From a checkpoint of a small transformer trained on Wikipedia.
Size: 14 layers, 2 heads of 128, MLP 704 SwiGLU, 24.3M parameters.
Architecture: RMSNorm before each block, rotary positions, no biases in attention or MLP, embeddings untied during training, some layers without attention, local attention windows, hashed n-gram embeddings, a smear gate, skips across layers, capped logits.
Training: a variant of Adam for these matrices, 8146 steps.
Each number is 500 + 25 x the weight over its row's rms, rounded and kept within 0 to 999. Layers, rows and columns count from 0. Numbers have three digits each. The size before them is the row's rms in percent of the matrix's.

# up: layer 7 MLP up, 704x256, rms 0.0476, rows 239-294, columns 0-31
# down: layer 7 MLP down (transposed), 704x256, rms 0.0444, rows 239-294, columns 0-31
# gate: layer 7 MLP gate, 704x256, rms 0.0465, rows 240-295, columns 0-31
up239 101:478517470531494518467501524506522486528522478464507513475465498482492476540496498459495526514494
down239 100:478510494509481497450507498487539458510501502484493516467470510494532511524517507510515503508519
gate240 105:467515466515490551522493457544482542538519479504513473491489536471478452523471509477500504496495
up240 104:500502460466490503477528504500490551477486535473486468533511533524529504470489473500503508527533
down240 101:540537445465488497495515495478477547497473482469434482479497539535556550498488468504530527525502
gate241 098:478538506519540555475527440520493503479502495462457487478538526548489507536474521487520498506527
up241 096:491501453492492526483491488524481521512451487474523486511516517515570466540531501482488500449486
down241 099:492543483503497540481498501526499487498456500478452489531546525522536515493502489544502501471510
gate242 094:495513506547494508485476513510484533545471532479503511493497514474465468486489531519456510523507
up242 096:572505484511531476510540523539497504525462549533484489482521454509480450500529504497498539519477
down242 096:488476456538482496496464517460495527521499477482456515474507504485523505513517515506441509483508
gate243 079:499460518475477512444517482504476512473507497595486478516490504507476511510534490466462507512483
up243 090:494517520555518493532469483490556466516507495433493474503519514504517530505458501512495503500476
down243 086:500529539503504506489472511508467513490468549532499498496509495506477482494512469504449507496497
gate244 097:492503498520525465539554514531500530514523499447479498491517522458519480479476521493482496508514
up244 099:495539501482478533502445569507518469505486497503512508516474482516498499514485482509477495497529
down244 098:515531500459490524485474559454501485462489474522486484501507501544464521518523524492505492474491
gate245 102:468534514502513502460480466524482463515507513480493489487479539508520515487464484498493511496509
up245 104:543448498474479448526532493517553499493507486524458517525479527489511504486486520515560540488491
down245 107:507514520476503441511505520498529497442517513521498480477498512489493509494512523473543509486492
gate246 095:463500537528509523490504492505474474463488531478490523529496494508502507499490521504501513546492
up246 092:476530492510470459491453538487496491468465529474552479530456485488477491504525546492450513445492
down246 096:512503460517524485546554457497536524488500474496535437486482455522510497556519475517518503493543
gate247 103:528514456514492471481542475504548498518438500523496480498436530514527486521509507492504507518512
up247 107:506500519448523524484512480514524520448500495497487538496515536494481472438482524532473524509491
down247 105:546477505468499465515545495531496487455500477497514541518482535505476479468466495555452506486512
gate248 092:471501457549531473516515493486492508481518544484498517490466498525458508499471542468462528512542
up248 097:506511486517517549414469508482482536489456489494541501531476497508512480526509524508461482508491
down248 100:523483523473493497480483517538508509471480469526517484501500517525531471511546479537501504503487
gate249 091:514554513503523509517507483467492501509477470475499507483498515497462486456522547456479500529544
up249 095:501488505497566515481487499487529487510487524493496500470480452485498493458526505500531519499518
down249 103:526534484474487504518477506487496499526467497458486522511543511496503482545515516464507484487465
gate250 096:485500543504589444473521473523466497551508505485501527512489513520513506482539517530546507550493
up250 098:512487501508530537522543456497500474504515504521477503499501467514527557525525489503554515481497
down250 099:499497547488548478494507474478472472493490527476509473543524523496480497536509493488515463512465
gate251 098:473510497489496512487500495508520519532480507518545541460519525489523492487495492487444510507499
up251 100:496530526448484540473534496500518508497537516504510458518463506485532490482497483484495521514488
down251 098:497519477517508490500464534493527506468538512479530516465526491499529487509503454489516504494492
gate252 119:492522468536514517482565462530502519530425504492493521476490492516504524494497511447530431521536
up252 121:474473540469454442482489510498478482486551498493483463542482547516495473544483458503505521459475
down252 108:497499514462472472459488472514518473513548450484515486536475543510496466523518490512489557518486
gate253 098:542460554495484492467454472526526498462518464481492483502517540510537502492483485523521467523524
up253 097:521513478533506487502546551491473459494474526527520510509492505534497491520494502495529454519499
down253 098:513501475486512502489525479529499473547505478521535489489487464493537481526524505511493493515471
gate254 096:494529520544486485506521493502526526481525518458482555496489482532462507432540486481473495533476
up254 097:487509474526483525480465494466498536515490491480467493484502511500522464510514481505530532500505
down254 099:506460499502524487509510466485465479532454468494492475473499479514549467508463522535547517498512
gate255 108:474493484518519546497477496517497500497495467506462510497507462504473502519536539534481493486478
up255 114:530481472543498509506477496492490482483424528513517523472461496518490477496521471517495545517488
down255 106:489511505516500493490507518485502490515504510497503514481496519476516514497461496491515514493486
gate256 092:503493488474537491514531512499498502519497450500501498475466543487514493523496508488491474540520
up256 090:486465513526542483472508498420484538472489478479514457464501474524479527471532522505451470503486
down256 094:518541494465419513489521435544491493495508484518494517544497476501496486479499493500510535487508
gate257 101:442504518539505532490554494509538512515496487487523534515466474493512556514504492510529506472514
up257 098:485469562538497518484541406503522556509500477502481513481527488514503522505482508495485537501501
down257 099:480510523541522545454532489544533551520477469483501520522509503494514527512472547543500491473504
gate258 094:506474490518495516467494504536493501569509492519531495474480530485467474456483476456492460490504
up258 103:525451530500460497536550453488496509495513525515501483488525516502507496501516487479474455479499
down258 100:503500509523471471531498494462477502481496518501524520456530473474481472516502508518514475518500
gate259 093:466489470484507505480481489520537519554473501490463509482515493531513462500486480518480500471539
up259 102:485548510500496466527523491501520508501490450498513512519475496475532515497501519486509514499537
down259 101:512497502540517503493522515517505519507496465494481543481506502507500531484489522462532540450445
gate260 104:482469465514512494464511529528501495473475522497523533526509464446495508461475501482522495525526
up260 107:469449459511520517511498507524467512534516468527465532491469505572494499513542538494492469484486
down260 102:519499495530540446476457477519479487509511516508493448496495508582515490477534467511483460490480
gate261 092:515499526530527501455526508496496505516508500514500539537473505513456537470476537485454511456493
up261 092:543498501537467481490475502527493521481455500486496494543478478501520492499477499540485490501530
down261 094:485522491521469522440480531541492486529511455491539494479496485524560486500452473477511516531504
gate262 093:475501502494501508491484533506515503530477470475513540513515498515499485471516513526520470494481
up262 095:489457471488478558481505513519489521503474515488533559501478486515486494487538528500514471484503
down262 092:481497475504515480466500516454484481513513490527493480533530545533496490502483483468507517511484
gate263 098:518523504482531515499534511503538529485489551479522481459509531496411467522512527503488504495465
up263 090:511507448494482470475503487476472479453523461519499446510489526490512511480497471499513491531497
down263 089:488463431463491522469515501487487483461493464535490524477522520479511451463472515504477524482483
gate264 097:516509511488509465448538488496502457481512491483484481514488496490480522531505472498484487508476
up264 097:499467546505462507469497536466467551459506498476515465502501508482477514504469494557526526481497
down264 100:517484496541470528506453536514485554467529514488493463491482513511498543512484491544533522465501
gate265 101:453475473512464466537460474495489468492504483491529491496504505532522489479493483508511520551496
up265 099:518513518439493504449503521525546501516447532486554541496502519471512489476506522498537515529467
down265 101:495495507520484474468477472527497497562530498518497544517494495498486497463499492545506510517502
gate266 099:537496483466523499474505526472503504506528457503535522459495505515478503481597488463486476499464
up266 099:498459461486514521457507492447520522498550500512537459482537502492457487477498499451567494463496
down266 099:513468503491488498470505502445509500511527493502481442508514496533441454445504504478514483486477
gate267 102:487550472520490493543461467523486537527486471508494503507505504520487506485487468484486494493506
up267 102:505525454485529493499527507473487461512485478482528533525484541465498509464512521478476526478541
down267 104:485472524500574510527523505499492484471537490476551496467490505486486527526534505510553489510484
gate268 103:483455498454534458480444491558480511471483474509510536465481516555484485516506480486517531502529
up268 102:515507492477479478514442505522502504481491515480501522545497493482510525472477497506491520473490
down268 101:483531514495496505513486466484497448549483534512449453475550539494485524489526462528493513497506
gate269 102:496516496485491483490470576505484507480494486481487489504485502490510535530486487527480510489482
up269 111:475537503482510506492522476509512522559489489488452538513529501495531505483468509480506528494531
down269 103:482550517516508461499494517551522502561473497502480524529521513478536544481463490453469501507500
gate270 105:503502491517532460472538495526494521525509477496498485481505486484510513560501485496529512502494
up270 102:486502483524532544474486518479499500500529453508508453508475521488510449503518499468504485491507
down270 103:482515510526560522507492499511473481496538483517481477516508528498509518469507516477487538480507
gate271 092:458511503520489460514488450518513517470467459524517490435493510493513466524495498459521529455488
up271 091:479484494483517477497519512497484473551482503531523507485484456556506495544479520458539549463486
down271 094:483504521446518493558481501523486461537513474514497508504489459538523517542489511508504521468463
gate272 084:447510522442538538512443523527508487543536505479501496481513523485504483489498446464499510455488
up272 089:500509496537462486464521450498493469496502474530510498530458493493530545585539534473428501520480
down272 090:500477531466524519506471505550490529495459543546522487465457537506504522510510483526500478477480
gate273 094:560525474502562509466486491508482481472482509525494553518483486470484490523508528454480492527531
up273 100:488507522467491464504487513465536505497498537536514491483536549480481503481498484476529529533505
down273 106:485515506514451506496520496511516512531535512477468476489521516511521502478470490506497489484499
gate274 103:446484512466517518512483501478483477508517530501487530472476508506480472513532536490535471463525
up274 106:507469490497500492464494483482520487503492506519502472512489500483468499456493477501487523479493
down274 106:468479514447472538474535490503518516527496531538472511500450524506486495472483507514498471462488
gate275 101:510469492533498492457459474540529472496511524493513513481505494509476510457515483484502526478497
up275 094:509485484527474489505510493518523534504496473477503505509501487495496451495466494530466519512516
down275 099:474516463481492532541527480502532487497483524522509508478491491471485515503528469529492535546449
gate276 100:475500489470523540484483515526495494505469499506491499506495515485485466506465488499444508485496
up276 100:493457496445523525504515484497464449534509484463454492509529464504458517467510451453492527456486
down276 096:526524503507516503539507483503502504504477497486502478507470483504472571458522462506460499473472
gate277 101:534549537522540507453498538519531467476507508468526512479495520492493511537529478518531501528516
up277 102:530515537487482550505519468489500514531540499529492493494477537499501509489465472504507501513471
down277 097:557542517487517505460514546491517478468517508496497499540524523469460536500526469502515538546521
gate278 094:454532452524484521483463503483507512451505502490486504505481525505515504519499498481518509482491
up278 092:528493493497500493501487547482482476524490560498519504513541494502481486487504534525447502508504
down278 093:528464535499521498517540482513494501520545484498496485497476494512472476491500492510499503529510
gate279 106:457483460500506467478459518514483504488483505490512525519510493543481508520507535516440466515535
up279 100:516522493570492515532497469497471489468489486501508472540487494507520519533487492513504434502470
down279 099:515500529479493466525523517486532454511521485567488457482462532497498481562491495497535550486493
gate280 096:533499475486499516472496492486527476519521514477484514508486529489500514505526479481547480520524
up280 105:467521513510448471496483445497542496475532496558532505501523490449505521483496490545560486499497
down280 106:511548484477509520504516495498525498525532512496515495539499506463499487488486478470504526502486
gate281 118:512524475496561510526498533509486472537473488467484532483485510495498479493480505499538474485532
up281 119:480484459550449510483492499510534506467474454525509500483547502513470493501515515505515497498494
down281 104:476521482542464483428513475527494518467513485536497527523483495499506499503476497469493486570478
gate282 106:480514527457492473540478508458513495498537484497512519484496499464500432510495498497514506476493
up282 103:497479463509513499450488521476484498518486492458518528491517503518505489504509507447491470525496
down282 104:477508442505486512476498500558526503493472470504555508532518521519531457506516492500482512479460
gate283 097:507496481499486470492514507570519508478470468494520561497521533534511529509475509519483537487489
up283 100:534480478518526478484473511544478509526470504520499554464442459467483506538514529476528452503482
down283 102:507486505486537467435487522491480480562487538507462545486487472473515501524548502476532514498455
gate284 097:515474452491542520516488533525501529509532480506509487451495527466506477499552516510511514525498
up284 102:466552501557540517500465539517487523457438492466492530478526499471494494500530507515535516472499
down284 105:508530516497541522510498507520482497437499487510478531484517521505483481515519530502492483529518
gate285 104:494534492508468524468495538516562499502497455528499531453496527534514466521465489500461539524513
up285 108:506453509508512516530503463501468527530504497445491521506506491523461506467473503542520529503476
down285 106:506490500508519508502518452509486497514490487471503522502547471518491503438493476509502531498495
gate286 141:528497520502491494480515524539486504510536487479456503534539514511543549533490496471512494550484
up286 124:559510530511516496456514504565507496493507494474453527537494502476541508494486493485499528543512
down286 106:484498462522508510497502476446533508490454494507533486499483503509454439481530496516474477477508
gate287 099:476500481519508535464498520485522507543484451418486471483491515518543470503492476512521476519505
up287 094:478521478463498497521494508493482540533505475510500562483520497509467479497488479462502484485515
down287 100:483531504490510504504516534466511526490536484473491533508504501530488454530509492529501495512517
gate288 093:458524502542465476487455485507494466477449483474485510509508457478529528466496517518482471464511
up288 093:538491506552506488507497524486512507539536474486470487516498495497480450478509524533510528497503
down288 094:497495545507507493491474549481527507563516525466518527487471509560488465538491486476515488493474
gate289 106:485536534493472498455533508559532496487493485478508533500502525507525481461527495536489530510510
up289 095:520505504474487500505452483475518516509481521491452534524514505472503509488474481488489501524502
down289 095:496538516477496491459507526531477532510456502522515550520478539502487490503517533515519498499514
gate290 112:514515492519549527521525498574507482507470495534464496527524496472492461490512502486476498540527
up290 109:468478530474488516506518496557500498543517500528490481538546469498500483487500507492526526520541
down290 097:527496470494493501450484506416473506462504489493509491475475521522493530514507518512485497495434
gate291 094:451527511507510516521500493535503505467534516480455541473533518549499522479482461499495540433490
up291 094:441469494497458452537495550481524524524509508513497473535452523479534520437487509489463519516534
down291 097:482496484484502501523534494501526545549501511549516474487470499472547528528506496500492485517486
gate292 101:508463473504532498496472500506461495533520501518477521515489469504485474499524489476535508444524
up292 109:509492444541529516481507504485486487492504495497518498501515491503506473536554538592454457508493
down292 103:524538473505520551517531533473484480473502538512520496498503536489494516486526561536501485498484
gate293 108:510540536487519527486504467511518485480517537495488475461527522508540481524520522518543528530524
up293 102:524501517524465493513532486469469458496487513517530444504519500463526500515483475488481500482467
down293 099:487539499495496482462492552485498497505495519526476524513469492489500504469505455467512491480551
gate294 094:461496496486511524464513501532473538539471507499476503515556458514504471527496493504497474471476
up294 097:534487508494505503509506513506507511487486485449489497483536511520479541445501495467515492467521
down294 098:541521546480495452526491508490499520503538471466517496488527494486497553495483499486484504536526
gate295 106:500541538480554514480491520543538511484497459470494546509493492478464494502451470501567508464501